Part of a small language model's weights: a variant of Adam for these matrices.
Each number is 500 + 50 x the weight over its row's rms, rounded and kept within 0 to 999. Layers, rows and columns count from 0. Numbers have three digits each. The size before them is the row's rms in percent of the matrix's.

# layer 5 MLP up, 1024x256, rms 0.0591, rows 120-170, columns 0-127
094:515539514480445523492398480427463471544486481526513486538560442527519409439441494450587445528459493520483569539440538519462528450519401510540493459459485415548557501560456387590415526411533577448501493536462532457488567477526516521521397521484521566487459514470574474490533497546430530444535423568415449544596516489541457449493449504500504491500535395499469493512553598545465587557451
106:499467473434528461533565441421459514474461537452507491619561467483488421535471462465449514423408482536491432576500485462497597525530465508440520546502541477431479467569454507470505528474458504510447578595487480492516483560474464591542500378493462552476445454512592459437538496529421528467468446446455527621538505527460554460487587451557532504469365414515507515569610403553479492596504
103:574488503455463564491503468463471498532452448544510520447540553594513458516525551487548403511527526514461464446536576496421555441485457484523528494430527477445575522478526471503515480547544524466556456482476487464539387527427423481482514508532442539515489493439470427605516519579535553556446416503498466562482477503501510493547418562518596469499527448458456505551439495502491547519520
093:612526505566521413390510532542511547539480432505506492529544567483497443439477567503507531485502510531572532524483559568450498473501547473497464502459570514575399512463480532452495537506504484541546457491365478460533424523517526525549509456532492560478520517476468502569507483479498562600524468448510432573531519473536485430413419584543493483502458408480504519482392609491507530512512
092:520437557451474529484489431385550430496510602518519482509454471474547524520502508496407448478500492524561496532558460540483545427474477613482472502483520494510482505573494479590416542560526557457449567480479512564520535457418441501405528482486502571463514479536576470474489547554488473464449501511533548492538470456509481494547379427513419464507552454444529491459500585423349531534531
098:511490501512515473536537559528524441462489542533554559447516514477501566422500473398503482537509497455524565547490468548496505463483553520494553579550392630622453454513590451475565412459438439474543415491537547551434480416563598471600473494532441467471518381576513476474511556518479470464507550545504553387448599437476487547474590575430417499435414426520501583472580483545537544516536
103:532516425464469512545477528462575355565400565497450530539438552456571531391468534445539506520438442523561476525465461603532515540529437516531453516494493474537478519580510473505549449399545561479498422467412544505567542496526561469514411460444400563482448480465480526516461471435554539491495468561525480449450521419431527509488438570494486532488562542494515504473415536460454440528601
091:512423430499476428404475492394510394499505457599494588528530574517475520469582526507481489588472471448485547466518511382489521491569506601546541536518557460573549489466549517520541520569490529522552388490483521465549433469497537511517534560546500523457513509502495562464471567515524526411491547547535509471564484376351477416497459479475558476448486467446429557493406565478504496488565
096:477493505495532490464531509460506402532482424555520465527482542564379488518606460544484502498512510544591478479539516505579618557561483530550449471559527406395499440503487512474469535462636522515597515521510543531519539609502461543483515482521471546590488484459570463569497628549483457520559478482451581481458483529538503500442591494435467455449491446474541547474431552410488567542459
105:469485529402470469512509548419478519508497487495550519474597534508357530538359476467561554554479463474532421507533477524500487479507514597641473528502474518473404447542529505478407370501579483509459444532522580492465533555532410531529467402509596429565490506408493527502485580461547549492489515546404530498510535551499496484520522583548469481490502498497555465466484477546468592558471
096:519370466489468422514436435472565393450459537549496495575493526473533504467462487443515506581526503531441589507526524532497497510513495482457547516446505479586541486493525509581594400490519456507450446541488521548460550548499571516520438546500397509526468465511490424514443553481530496423464542581505534604492501426402491433567418532487445458389496525479471519397536542469446475460569
095:528444506553464491545536475495464476508591526534648499479473505487440435525496553529533481644479439513543525447501477460436543494561591520476465531583539543498412506567482460523455423539491540484436518478498461533584482582525542445402548542437515496490436473487432558475519442563523498430475457586452489554557444535552502621470524555435585525495522427486499517482564483504546514471516
089:586503598566436522469524529474481577491536437473483517503437496510445488473478577469575418484495480454464490532457524564371495477471462580536580477446444523508563429477475508506464460446523591520475430504465494501514471522504426419475523545481522515476466496459460538514469562536596480415519460508491525589504555453556442528463471548385550507457494287485431460530357538488581486488454
110:513491465532484447482538490469517458501376465543450503470449492513508494397545481522552452481393558537409410456531440628440539485456511560497546535546492547428513455504530556488493466565524506513530438556353515504541483566534494549572497507527414566467484544436440530462472519466509531446484453504519454560534495508345468542450457573491522473504573513457590503446476667457529580550553
103:581582489576414518462584459535440466541484523584494480459516476451434464498520582410564490483531412485475468522469571561486563589539544531520462449501388534539413505581588430513484426502484490487565442567532489532499556434528594495433493509506397558589474429528405552483510561551563496454463457615481570509521528400519530521558493449438562535461463465483436500521593544551467512398614
094:521332518483450497569510518407545461482493515566506518510488489465581526463404507515521510504422470511404537514493477541483464459468532471418490549507402464497577452565536584572449478492512544414463562585488577507512553502499507677483492489581550532524503473581501497501442467454572577395465458520490600530509551581424467538438482454475509553488497542464420565477567491469566467453516
095:465470448426405528602502503506425522597476489514470518502451513455559554458533509452523542508441466474533403553531482452475521462458545459478486497513455501363498459462465536554437540535526487525443539627454503478535561431477557554524517513468420542633482524532492532509439433475522469363485378467464609524521502561506471539380381561473491450537386465444595505502480621470600475548535
100:553451483611477456482559488447493475512511476530557528487418528594498665497555490539490395477549575510550520431523484514504568459585649569511559488557405548505453480525448533531525396489441540595533540498407473487513505466498547498521443479520532579486510438510373612459520454541481464526461436491492465456471528480418486476496423450574545533444470475448580535473488491491426543541487
103:497358451485486530527428487537497387610459491453514424528453447539484395493495555577450507471574528494568499544453574511450645490566504474484484522508496623447530470458486535580446533489499423533443498513542477497573559496497432546464496476415437482547506500553517455555474501505598440530495412449541582555479493541508505490536489617489491562447449508522586517563580550562533523506492
099:543465482557484530586435608543539475587510492481557449512499487514556544475449564480540523516466495575502521549549585502481487574565439525566438526515533543540431409555480464473554411361487478475511484451476555514457420417513581563436509558588426492487456522490505442514467453432516405473528483590505550496494535504523538564390434557440511517442473524460570539499461508547574497482523
095:526413547503543455549487493550531556493509438551498469513466502421541552516438573493535436494449545491467465528513498444468513546497459454561484580494454529555415443475462501577437537420432585359568449526530576531455417497483621626474524603583499478517461527409389449463506453471433527569522524489502510508525496406426521423506588630466495468426380485450539480527502436452503532500491
094:597398456460427481509589440471575519540504577469492485472514550473486394333495488481593532445476514514472440516514516527506458445543467558617473519484534449443484407450467488489526506470453447513491467517558462511636492519382551537490518454493506493556450469451453503522532547548409445447528481558501581503563486589559445484580462613493490545435446550443569446465480414517491513617459
104:477527484596450409456462552477453472596500574477477480519534546509499496548445530602431456502466489513498496582494486456432592496539485587577487446587398553453501454424556468501542448454480521488576580503576474490470527503491444524423555546473437559471451395448402526468530593580521442486482483549477509530467538409479521435487419562557524433450477454509523517541570570605609542525557
091:514414455536494505510565461467454510529396448557492547508493496466459504391386472541512471563424435457478487545424509546484477538476451454431469487550529479537596520465489553536510515400546496489510513462494519532476511536536539521549536450618561483448530526514449447499535539558437482487509490420446544498424493433535499441410422498473492470486466497511409469528422488458462653461458
103:483501544575403537470514436548469475487479499466512437452502521497532613458478480473419490563506420537615455485433540495495427546473454537415571587502593404455496499470561594540578471491509585458599559438423488523531453538512514529437524494495465494545528463454580535594504528510616600610503499465466530473452524597467506577472475513476555386359517398483530511482426584449506469538474
104:527463445499576534509443546425570480515481405626506615480487481512527452506521442563416521560459501531589518514503549515552423464522519398503556476536470600554495510562552446539542460417510449547440498516465533468558468486575531478508578465618435540486464522488511452367578519563509440475472493561539441514435504472506468543421500485442468451530510468409528477456545526445542513548518
105:525421498490427520563489449458454486486536488557544447503425527520500529443476478489468496463408519460558530566471499530438507515567530476507503535559462447474473400584494472492506493540568481491505510440461554430539527414503440482432515506595495505602475456539525516498581464505532503474438481435438581492534482527488505434497525513441459495445488475490491694524469514464578524526566
091:545511480553580520551512499536573485456411594458528398453517583469479609390551572466452514518474491497556562560521452469478477458531473584456538533514528516441482496524517485471529491433455497461583593442461461435455527460535516457437527381530525626487432423528543570446467512508557479497491458439391493458427502468440481558459470493564598518498530441452469526486520492553532480482451
094:490529498570437469492479489550554408444500393509598504598445491539399494473512501466514462496532541535566506581492505476493559517506576553493492490459624474514430417436490511523477464520557615421502544454553532414510479523462402554522473519559524587494545468580466548466460488457576559459452521500484545514484590473382473418506502535524457561507436475537514502463462596538553555517471
117:440527425431471421503480431449567516454461483555527527554590624568478392449484483543542479539406509567512518485511494512413495455534598500490483535463473534472492481545527627533591453553498488505544427624486536456503437472568452496585527402553459481478515482420525618420560489520504503429501440507427476554445554496400481483454493507433507500534541426446477518421472483504471523570475
096:467434469537490456574557539493483428487460594531598529488490452434561649506381563536494424468527456500519464545532542444465472490487531462506561578543522560547465442464519439479507439526482524500520480492477458423473465479491457428582568514565452630477480523500452519419479480586429511468480511521506493544521547457355528539578507515426444494466463459441450475415457486506480546519528
103:551562475581399547579478539460456457471545512484522594528582543482492557453479538520536468536420335611489526535489442504468543476600507545535525472587510518449517472550586492448455456475479507550464541483576562520496587530514469451480546454570509520499426445458457569414579522545421465541521360533543465418497499451519488466509566510487640530461488434439515516528492500569432518482523
095:535483418420543462428465504443519469515454534539504558534482512438456484503519444448502376493474528497555472472514548502582512469555459429473580517494526511418515522552536411606511555521465536552469460439549555494550512479363482452493487494551475488478442469512548520548584438527502447552557472508502496443441460419388479468515558535529515521459512542521449477477537412542405633536494
102:458462517533483561553544449533461538481557533557546581548511541491442494597483499563482427594517527518498604538405483503496615529499471450543531567561570474484539351482504568494544467517557462553562562554441539506526485459463535619522580502449439553534451459448465519419462498451572476419501499464453491560510459554529489408489409434458547501569547451404461524508454529462490519560523
100:434497514371474443490501400504438538513487547501504544456580425426551487453522587545433412523540534597476574522438537496469447492568449509546492546489470526404491508588446522378600525559542578570605507435506504423571510542479465439565445532491376549459483485553452413504469528476447495517496508492484399546432561512495425507501448438421526492550484502516543549507535526517447515495421
099:576488418530570434444417481480578502455475452473477395536536473560399546489544575504445491603443509540430386507468503492503541494464508525544441544554529456455593450410500610404544581553563557552476500452479428531563463603498477594455553499512487485497487498518472396501484503553431527503478507473511513507522489465495447359502381566561493510486485368515466456473407567495464498555509
109:502550479558476445426480439549527512516413508490512509513487503494503547382531547428437369575560510468480461508480531516548569448551474509527447531523521478499416460538544500444552409509410497450636430493474473496447475501563539503543555562557557455469541514506521513573553464525570565550471558473454520409591523495510527538522456570488575470451548438452552610470525593527479496611485
102:416397470550510470461513490473529502483503418520487436590509429538503387437475528484559480584460457581437470476603535546540482459477528533548568568544528527423411441472445475473464447472545457448520406534437442491509466574486557568574512388608552442584489531480473506459511525559551512496468490538481551518470524482440488524521517610442513413521548437483523575517505601503481469535511
100:434584424611501453501472495468434494514535528542481590498548529419507423501520518482495545656470444575502530519562458529489475500472504485568481512476565617481411530479512440430548513431545598529471514518451466470500473479471408476492469501513418588450434446413502524381484424538529526459465460649440457551478470400467569511459449524514508508547511397495474517500475464550440515482455
103:520498519438447428541602422426479498409479428488547474565587487485454436493532460563437523544450394531521508544540501557525553545497526607519487465478617487539515491559483514483483502449593460568486460580438471535502538516503520530542500539552444461473499393495539476467525493529606540483421560454466575498428652462499498466551481509501459469462501501433549601501509606480506529545539
101:571432473483484459443488428555489412556489510496539445521553534517406479381537523606472446493470514476552462621511530523536577530451507494440447469461461519561555429491563539551445525467469562523525513474377455507575517437593600552449526480460434478509444446519441453503517542455498497515544511456496631491481491480508509452456540486526446523472394468553570498518479508547463518518479
100:501518520514409531491515438419459497489502593517526612569611580587547417581439457502586487510446489479410460496515448566472525460454566397607555463448513573438586516477443566484474504516526455463509452556487563534607501503410441578475538491561480543601497487473469546498537562446456484353441547548539591520547469504481471464451416437563528455548516427457480491461458552490458470564527
095:464402382493557436556518470400518587513547522430531483457513458422483485385494395514480456471442497626530470504531471468493525521585423515538474474506457446384488459456513574470523562476527557465500518531493475491482435566449479551497549469527393532551510494447462463454452572495543417426417412594562496415556441534521461531501592515555412533513519556568527546542586447538443487558494
094:511555521476570500487472573483461491493391525491499459510505509443509571482525439455443441628505435560562396509474512433436551524539441546490434562503592564480431465480543439506544469487494548553542520483484479508531505495362452535496495543493492426510484450542514471470552478573532533537497418532537442409538479428435437540491524432565533499487450372456437484453490468482450509590580
111:519542442484359534493443397486513469465514428540517501547543535560458448508468423448567452512493508613553521515508536597524425400507457522480494527515419502476506555492598565461514541510500422479489377622520510427472560568393535509543521491464468519537508538428554530500541530638492540450424482534432491576557548572520478538470465439485514453411562434439483554449503518430565515525504
101:532455507506474470486556568462565482436435497519466565455503592444538506475469481437422511349348573512500436503557450554483541487471492479481553488529462432445455447522423483547510495448531497483496487535504490473542512551518578447452639439530525449551484489466598591459424436524482509412528502564582505429440538562492555527540556463488532513449498521501497581553453541468583469581490
099:568464532427476557465496506503509503521530531513506449470489551576426443483479508536555502477506484545452447618493553440448527459578462422492465490518611531563489419543476510503473479361526551443515544524495438467499480496381438496564519596540570450611456539403503454481537547481444513436536508548482531503434537470481503506399471496501575459425375496514457430483518444468515519439456
096:542491438524425482418574533372478498586532500478488566470521520591497485411565505466410431498479500519455511461453554551522487467525566420598435446519497436457543444480519596544487513378495549484542473483453504481550537568548513523508468508453397424497492485509396519414545568525510428487570435496462507579618440512533541476465473491461508444479515487454437550481427565539464508518566
098:556433454513454459497456520415513488548513497498517510541490547489433529487525407601575507648372490532521533472430637571477535495496579473563500493551478584436571468493437567597443587481509556515491530524497537505560530469430521549424572452455464530501510532504464591450568465468501431473467414430539553571571570385466488525335500569504531529543475480441432455518528570450463588579481
103:622462516493516498596503561371505495533476481453503582517488444539453464526457418482504543504454458591554516517432502422474458460532489520556399543585515450542434421448519495517491442448456455581531519486550498447494560544550497490512608566619471522439461462554526455484535455506498485514470532514493559563528639406524511475449564566460556512492517488475513583543559459536554498572592
097:467444550468468549583470446500538442570464488593484470506489508425488498476398592465471427558485500495478446586516525446474469422509506458517459507498452582486539479487583552559448496393461516542482343532533526476476404564563491543508525476457509564515488524443467558487575605594585516433519553518538498527485463538466498531452440500411548412516503423449483588406519476438540524480572